config.yaml
num_attention_heads: 5
norm: "layernorm"
tie_word_embeddings: true
lr_head: 0.00501
decay_fraction: 0.565
Each number is 200 + 40 x the weight over its row's rms, rounded and kept within 0 to 999. Layers, rows and columns count from 0. The size before them is the row's rms in percent of the matrix's.

# layer 5 attention query, 320x320, rms 0.0507, rows 256-319, columns 128-191
103,257,176,253,149,219,240,250,184,164,234,204,238,155,161,220,190,234,240,280,176,226,234,227,232,174,255,192,235,131,116,242,250,244,95,203,192,214,149,151,170,185,200,154,183,263,156,237,186,179,237,235,168,146,144,171,254,181,252,212,243,178,174,173,159
106,226,202,217,177,153,173,214,176,233,151,255,201,181,195,201,130,182,193,162,185,233,229,212,110,193,183,170,217,176,213,182,191,234,277,178,224,149,177,230,172,253,197,203,197,193,174,216,159,264,205,205,203,218,149,214,220,206,224,148,221,224,151,207,228
101,180,258,199,149,192,222,265,165,289,256,203,193,306,250,187,196,162,252,102,187,205,248,253,215,222,170,215,225,153,182,171,253,212,208,194,242,194,252,240,127,170,219,135,121,204,187,176,264,230,184,207,224,182,211,152,169,184,125,221,258,171,174,199,257
106,183,239,180,287,201,281,182,220,227,205,200,205,225,166,224,124,160,239,200,208,95,141,174,218,178,265,176,173,227,183,202,184,242,190,221,236,215,134,215,215,210,286,140,233,107,217,175,231,168,241,213,157,189,240,156,208,164,144,193,225,191,239,157,109
097,214,204,221,229,191,152,235,192,147,173,257,248,213,201,184,264,214,262,178,196,209,216,156,190,270,181,263,132,165,199,235,203,186,170,172,227,197,193,215,211,171,132,220,171,257,221,145,99,109,114,219,146,203,155,253,239,195,187,211,165,193,220,294,228
099,251,179,178,141,209,196,210,201,272,235,182,244,201,177,231,208,229,250,271,195,181,211,163,110,236,229,239,178,217,211,133,214,188,184,264,131,186,170,228,193,242,206,159,154,139,141,253,230,193,208,178,220,154,224,200,268,228,200,161,164,218,131,201,117
106,174,221,207,193,193,265,252,189,234,186,188,243,190,177,187,160,137,180,204,168,140,228,213,129,196,209,244,162,188,231,281,202,218,312,221,222,149,161,221,177,247,238,193,257,146,280,226,180,123,247,161,260,234,219,280,151,194,248,206,76,198,197,186,221
094,256,297,237,209,168,217,261,254,210,263,169,176,167,173,261,214,206,178,173,162,253,217,305,209,168,166,197,231,182,226,150,206,186,172,143,184,237,217,219,180,215,165,174,139,235,203,213,132,146,217,299,213,216,150,185,201,179,121,161,298,259,205,222,180
103,255,213,233,247,225,185,190,137,171,239,155,254,230,152,172,243,195,233,124,156,193,197,231,208,143,260,194,208,136,242,154,204,180,182,210,153,140,235,231,150,226,154,230,198,157,143,217,196,170,134,222,220,282,162,173,150,219,215,182,210,231,250,232,253
103,273,188,233,226,246,171,115,201,231,172,216,194,239,211,242,134,199,194,196,205,197,184,113,94,181,219,165,236,236,265,178,221,190,168,196,173,211,179,245,188,183,237,253,285,235,270,226,199,196,180,144,296,197,224,132,175,187,164,178,191,240,215,162,220
107,249,190,115,190,208,177,193,195,186,208,213,198,187,142,181,185,164,209,217,176,215,195,211,277,212,217,103,199,207,218,203,175,248,229,199,183,180,170,200,167,233,241,139,171,234,182,203,190,205,229,264,149,163,244,47,252,161,227,163,203,227,210,241,201
095,175,214,171,290,166,202,236,232,211,160,194,132,233,161,196,176,273,144,139,190,224,213,237,287,262,205,185,199,195,181,244,185,269,197,172,287,123,156,178,126,150,170,241,160,210,195,196,261,205,213,230,226,248,216,262,186,169,233,253,169,187,225,136,249
098,252,169,214,215,290,235,221,175,235,182,188,187,224,212,192,191,230,198,224,148,205,192,205,287,179,211,121,123,183,243,231,229,161,248,194,149,197,265,189,237,229,127,236,177,247,154,218,222,192,202,210,163,166,201,186,207,146,149,136,139,234,194,270,199
098,247,242,192,183,193,188,219,179,193,133,173,217,157,216,150,201,149,196,163,190,223,208,217,166,134,111,192,171,158,171,149,156,242,178,207,153,184,189,194,191,167,203,250,221,188,238,229,159,134,198,254,206,316,188,220,164,218,271,178,166,170,313,179,188
100,98,210,196,138,248,218,247,147,178,153,190,197,228,259,175,270,165,279,178,202,191,162,133,197,223,197,154,198,163,197,197,192,190,214,224,245,189,196,191,243,250,155,145,205,216,225,144,214,293,188,149,201,201,246,224,229,225,158,183,182,264,176,152,201
099,158,238,211,237,207,228,136,277,112,154,195,197,161,244,218,179,204,191,191,252,244,224,117,295,220,142,137,167,257,141,176,241,199,189,205,193,187,226,144,151,271,188,203,116,221,155,280,169,189,189,248,188,181,226,116,197,197,210,131,228,228,166,215,170
098,213,161,260,207,184,191,206,246,134,178,226,170,129,186,197,211,168,232,239,244,243,230,152,211,176,186,198,228,203,135,228,192,160,216,187,194,174,182,155,207,184,190,195,174,173,225,179,132,205,188,299,170,219,283,143,218,228,231,200,112,180,186,195,135
097,204,210,263,244,146,160,173,270,204,244,213,299,192,216,172,206,164,218,177,144,180,230,225,195,243,203,207,200,204,228,195,166,212,181,160,228,219,233,210,236,211,208,156,242,249,272,238,131,195,217,247,211,192,179,205,274,162,172,151,235,171,211,181,208
107,157,228,196,269,134,176,219,173,202,147,159,221,189,180,246,191,214,192,264,177,173,142,195,228,167,175,116,226,151,217,202,182,289,217,197,229,203,246,214,259,209,125,200,242,171,240,146,202,205,169,142,202,181,194,169,243,179,205,230,197,218,169,218,114
094,120,135,256,182,208,113,214,168,225,215,221,193,269,203,179,269,140,169,223,237,146,130,206,141,251,215,209,205,215,245,246,124,186,219,200,239,218,209,331,209,149,154,187,197,123,195,218,218,243,160,202,248,279,186,164,161,191,167,195,189,180,171,224,180
094,123,243,164,160,156,208,250,207,184,241,205,251,230,214,217,231,237,126,200,252,190,153,164,238,242,191,157,213,181,188,315,224,189,208,189,186,135,255,118,165,242,284,197,185,175,265,254,227,215,177,205,259,177,248,180,171,170,170,270,224,236,197,162,180
097,238,208,187,222,136,146,194,204,176,197,150,281,155,235,236,192,171,133,193,226,165,161,130,186,252,206,286,166,223,188,213,184,142,170,236,116,196,200,219,260,125,176,164,209,180,235,145,211,215,174,261,171,125,227,275,239,223,237,174,238,232,186,202,187
091,172,171,152,201,136,179,198,274,164,225,161,215,158,262,206,258,193,180,189,246,218,238,240,196,213,183,182,174,147,263,175,220,260,210,263,171,214,233,165,208,183,216,204,128,191,224,203,178,209,177,155,221,247,161,200,290,164,228,298,269,119,120,244,197
105,201,267,230,141,202,147,259,281,155,197,179,200,158,217,221,211,175,187,215,211,182,188,127,322,156,239,193,194,175,215,166,236,160,174,175,188,198,167,181,192,193,136,285,168,214,187,173,171,206,195,298,181,226,165,239,199,231,157,207,190,195,195,166,146
103,208,163,258,115,220,168,245,182,265,202,214,275,144,107,159,169,180,123,152,291,262,200,210,304,168,264,187,222,166,123,174,157,143,198,211,136,179,177,190,183,112,164,205,200,188,234,228,240,226,190,240,249,200,164,162,129,211,236,233,201,208,240,199,241
099,183,175,160,193,206,76,203,196,153,171,246,139,209,200,218,194,159,217,237,101,147,248,190,176,98,269,132,245,201,236,109,195,188,241,173,169,187,239,180,170,239,181,308,192,174,190,219,168,191,215,262,173,179,191,174,202,268,125,163,227,281,219,173,237
100,202,242,221,131,216,267,177,157,204,297,241,211,226,170,222,153,258,239,187,225,177,144,176,129,145,206,209,121,288,168,226,192,198,171,245,114,170,193,185,226,228,200,188,284,185,141,194,215,222,174,143,279,234,135,228,219,237,273,304,238,224,225,216,191
094,195,263,228,154,129,249,317,234,180,149,158,185,210,219,252,216,190,194,212,206,245,259,196,219,208,146,205,231,195,152,172,157,174,119,162,187,189,141,192,214,212,91,126,225,184,219,180,157,267,156,195,155,222,268,230,214,172,184,240,232,160,199,160,225
095,220,107,203,192,179,258,185,223,192,169,210,244,163,163,206,237,232,180,193,235,277,171,219,97,201,169,205,254,168,147,162,128,191,222,214,218,224,174,218,153,223,172,202,154,253,133,207,203,139,138,219,228,204,167,246,142,196,189,185,163,261,164,282,218
099,218,155,163,185,88,206,220,177,192,243,256,224,217,246,157,235,187,194,283,224,129,215,212,176,275,157,199,178,215,262,194,164,251,254,217,237,256,161,174,235,72,208,214,264,225,172,213,288,244,240,121,252,232,146,174,204,186,162,244,219,213,197,277,182
107,192,180,188,269,152,177,206,186,242,161,248,217,185,229,163,194,197,225,200,216,199,208,212,233,153,247,215,204,168,269,186,240,237,157,205,216,230,186,192,250,144,214,180,188,203,182,233,251,230,244,198,183,196,190,150,192,169,184,227,197,217,314,196,164
099,187,246,191,208,213,208,221,110,216,157,180,256,132,245,176,173,153,229,222,246,158,160,163,178,173,157,177,191,149,183,169,275,210,244,271,160,222,254,228,186,124,192,284,224,167,210,217,190,158,209,175,240,168,156,243,134,294,162,193,124,262,204,224,145
096,168,237,178,209,213,157,158,165,199,174,244,212,153,210,198,221,211,173,192,221,125,198,198,204,130,219,202,240,242,140,200,221,123,205,101,320,142,174,239,172,162,177,181,142,186,230,165,161,140,222,220,252,191,225,177,149,199,223,215,164,255,186,193,179
099,201,161,218,174,211,224,229,185,167,192,263,209,165,239,134,190,199,226,237,210,151,185,148,140,213,200,158,273,185,134,191,204,237,218,201,153,236,196,169,227,206,240,183,184,172,116,231,196,230,199,142,159,149,133,200,218,157,224,270,141,143,154,194,214
101,248,185,203,272,156,166,134,296,233,259,215,228,253,216,199,230,152,199,147,183,254,251,218,173,214,121,291,234,190,272,172,173,183,231,171,195,209,222,189,202,197,140,243,142,182,249,141,193,156,185,202,127,200,223,237,215,212,206,206,189,248,153,254,260
098,217,208,188,173,156,183,222,164,260,269,157,259,174,181,235,237,182,205,139,240,194,150,250,237,243,204,188,203,188,171,277,158,175,238,216,234,145,182,149,159,147,261,189,234,222,267,222,243,200,214,157,160,185,309,198,208,217,247,286,201,143,235,154,231
093,273,205,184,278,152,193,187,173,207,272,211,217,144,157,161,215,211,218,207,171,164,148,229,241,216,137,199,233,196,237,210,211,161,248,257,145,271,167,187,206,238,127,161,283,228,216,174,207,163,251,263,190,185,169,261,205,202,287,136,149,237,241,217,288
097,251,164,151,196,172,249,132,261,194,199,188,206,170,237,158,143,225,150,195,183,51,135,148,269,213,221,220,173,230,253,279,163,197,271,250,186,202,194,221,207,179,159,279,246,163,221,210,240,209,189,221,230,180,230,233,202,186,211,209,186,219,193,106,181
106,208,184,162,186,206,176,152,234,211,123,155,104,196,210,156,224,186,234,203,206,189,167,148,228,205,171,213,157,163,151,118,226,139,217,208,184,204,222,202,196,215,186,312,195,202,196,196,93,182,255,215,183,288,226,165,108,208,201,153,189,197,206,239,211
098,181,226,258,183,208,220,258,188,195,238,191,227,218,205,117,206,204,202,187,183,172,136,128,227,275,207,182,229,221,212,178,220,244,184,209,212,187,137,255,220,206,205,208,251,196,236,170,216,225,209,184,164,152,196,185,180,210,208,212,226,146,167,91,202
100,229,160,174,226,264,136,139,197,126,205,194,118,167,210,220,214,138,251,222,148,178,125,195,199,170,200,251,194,154,153,192,165,112,243,193,154,223,227,168,243,189,185,241,295,216,296,166,254,167,154,215,184,225,134,145,196,234,121,97,186,287,219,251,224
093,171,288,249,211,268,133,242,271,259,206,124,170,247,196,234,220,191,257,210,235,204,255,242,204,147,127,183,203,201,215,247,217,177,134,192,180,200,215,165,177,151,204,199,236,256,180,212,216,216,204,254,240,232,193,152,161,230,239,132,120,257,199,146,195
105,147,144,267,216,224,144,176,239,129,169,252,228,197,166,213,212,210,198,219,254,212,183,242,171,199,206,182,264,212,205,244,221,164,197,248,217,199,162,190,272,235,168,182,93,195,170,231,152,215,192,186,165,161,237,234,205,226,206,209,222,151,201,172,185
100,174,198,258,280,216,124,182,235,197,216,226,202,291,201,190,228,225,139,164,215,228,170,242,227,185,197,183,145,197,209,252,241,215,206,251,252,231,184,184,223,134,247,169,171,215,223,220,191,231,193,266,115,181,234,164,168,235,189,203,159,140,101,119,157
108,205,249,221,193,179,256,192,149,234,201,200,217,141,124,207,175,209,112,173,232,230,172,237,275,250,223,237,161,233,233,178,191,135,219,266,175,229,229,222,203,216,145,217,142,214,196,239,242,149,228,250,261,236,175,212,127,269,241,133,157,220,260,173,155
102,204,202,204,243,206,252,204,156,282,220,147,222,140,162,213,224,184,242,216,193,163,169,205,158,180,230,238,177,205,255,215,204,191,218,251,216,206,107,215,196,159,200,246,208,197,139,127,181,162,251,208,225,235,220,255,218,202,241,174,114,190,151,184,173
102,223,159,224,240,140,216,183,193,231,327,223,255,212,171,152,204,161,163,214,226,189,169,254,207,149,362,213,216,175,178,197,189,196,182,216,225,255,224,228,242,222,169,164,281,149,205,141,156,139,205,230,143,230,155,211,166,161,208,213,281,187,253,179,200
097,172,201,168,218,193,290,244,225,193,184,152,126,238,179,138,249,282,210,169,155,236,281,204,210,212,237,271,217,146,187,245,225,130,209,200,185,252,221,190,166,223,226,160,207,237,176,234,151,171,185,258,114,204,190,232,178,170,213,275,164,203,267,175,239
097,167,190,157,322,156,168,204,209,205,171,184,149,166,217,179,207,215,157,212,133,209,192,200,167,177,234,102,217,263,208,202,212,189,255,186,183,273,181,164,161,196,276,185,204,209,199,253,212,181,207,158,219,225,250,207,184,201,179,218,184,154,222,236,182
109,233,184,151,201,178,203,211,134,193,213,174,156,219,262,189,185,161,150,259,184,236,160,200,165,160,121,246,215,213,186,174,141,222,215,216,284,244,155,173,224,203,193,207,297,238,246,224,227,185,144,200,151,192,190,254,205,170,175,259,187,175,288,155,222
090,139,180,142,201,205,217,138,209,154,169,281,204,276,211,242,221,112,217,175,204,144,234,169,208,220,185,264,219,296,166,218,255,200,239,257,145,264,141,219,272,157,204,160,248,148,238,176,198,153,227,183,119,135,174,272,158,210,224,234,109,192,221,159,162
100,199,245,229,281,121,213,222,237,246,223,201,222,197,187,198,241,229,156,203,221,223,217,197,182,256,136,148,245,220,141,259,206,213,227,179,184,157,224,213,195,205,259,213,248,235,178,222,219,152,205,257,197,274,206,145,136,187,227,217,221,216,232,177,210
095,206,254,234,201,198,165,182,281,230,286,166,293,158,191,256,204,276,204,202,226,272,238,256,210,163,258,188,195,196,209,180,177,182,196,229,165,210,178,191,145,169,196,159,204,153,131,234,163,172,198,263,179,135,178,181,256,196,233,190,240,206,161,144,127
106,235,284,227,178,234,256,223,262,212,217,189,216,170,206,205,181,168,191,225,233,178,254,92,185,219,143,280,147,187,142,210,150,174,200,257,180,214,242,163,244,156,174,233,178,215,177,170,113,115,225,170,151,126,186,233,123,202,154,163,117,172,240,196,194
097,185,207,161,237,170,253,244,226,157,275,183,261,227,220,173,237,205,216,238,200,256,248,213,152,176,199,193,223,183,246,181,235,251,148,208,258,190,262,195,222,228,220,120,196,238,209,196,158,186,195,248,159,191,145,129,205,140,169,241,253,202,223,219,226
102,209,198,124,220,305,175,164,142,319,216,113,164,250,214,186,106,219,230,121,221,178,216,144,186,224,252,131,149,258,167,169,208,183,185,143,168,216,189,273,208,229,205,168,237,271,205,165,123,240,178,147,345,244,177,229,225,208,239,232,219,235,212,198,185
102,198,194,117,163,214,229,192,216,195,254,135,125,198,232,126,183,250,162,232,254,152,131,187,250,195,224,168,199,258,259,249,252,236,211,146,217,166,164,223,131,236,286,202,194,226,152,184,199,205,216,174,228,198,176,216,238,224,208,194,182,266,245,193,212
098,197,171,190,214,229,160,266,192,247,146,182,269,207,195,154,276,187,197,163,242,324,237,180,200,176,204,156,236,228,195,178,192,142,161,174,224,215,211,170,227,223,205,220,182,286,209,113,61,204,160,184,155,197,164,170,167,175,161,183,226,230,231,139,213
090,184,197,201,224,199,158,222,156,203,205,197,147,207,227,176,252,235,114,257,196,218,188,200,212,200,178,93,232,264,246,156,222,147,215,257,144,226,230,228,211,217,188,214,263,176,193,264,164,212,164,226,158,225,228,196,218,211,211,198,160,252,176,192,173
101,203,212,201,181,287,179,213,177,223,159,255,192,193,229,164,194,229,235,96,178,213,166,113,185,136,244,215,142,238,158,118,193,186,222,239,225,164,204,244,157,193,145,198,163,123,224,155,186,227,164,174,222,214,206,245,144,137,171,217,228,196,213,171,211
097,265,216,216,197,184,196,211,174,222,166,162,147,202,193,207,201,149,235,198,275,127,198,176,127,251,210,233,189,127,214,188,175,212,235,264,150,228,197,242,157,157,191,213,158,229,241,163,190,176,131,124,250,171,226,190,219,261,163,265,253,177,197,264,234
108,251,236,163,194,213,147,138,276,204,138,223,138,211,195,171,152,240,145,257,208,206,180,222,211,238,178,253,256,200,233,285,186,193,193,189,147,290,148,176,220,191,230,141,190,171,229,191,227,219,224,210,156,215,235,136,167,205,217,201,203,197,130,251,235
102,158,151,210,141,180,190,230,209,224,232,234,302,163,157,215,235,183,143,183,266,223,115,243,247,215,177,206,256,189,201,175,183,193,148,248,193,213,201,216,222,205,245,173,277,208,215,203,216,258,193,168,221,213,267,146,205,249,214,185,202,193,278,150,180
098,205,255,148,228,161,195,136,183,163,204,196,197,222,284,200,253,152,264,201,209,132,171,177,204,227,154,210,210,213,216,211,157,241,217,120,169,196,271,207,177,231,185,110,181,198,248,246,232,193,174,201,254,152,275,186,177,188,179,238,231,216,170,216,281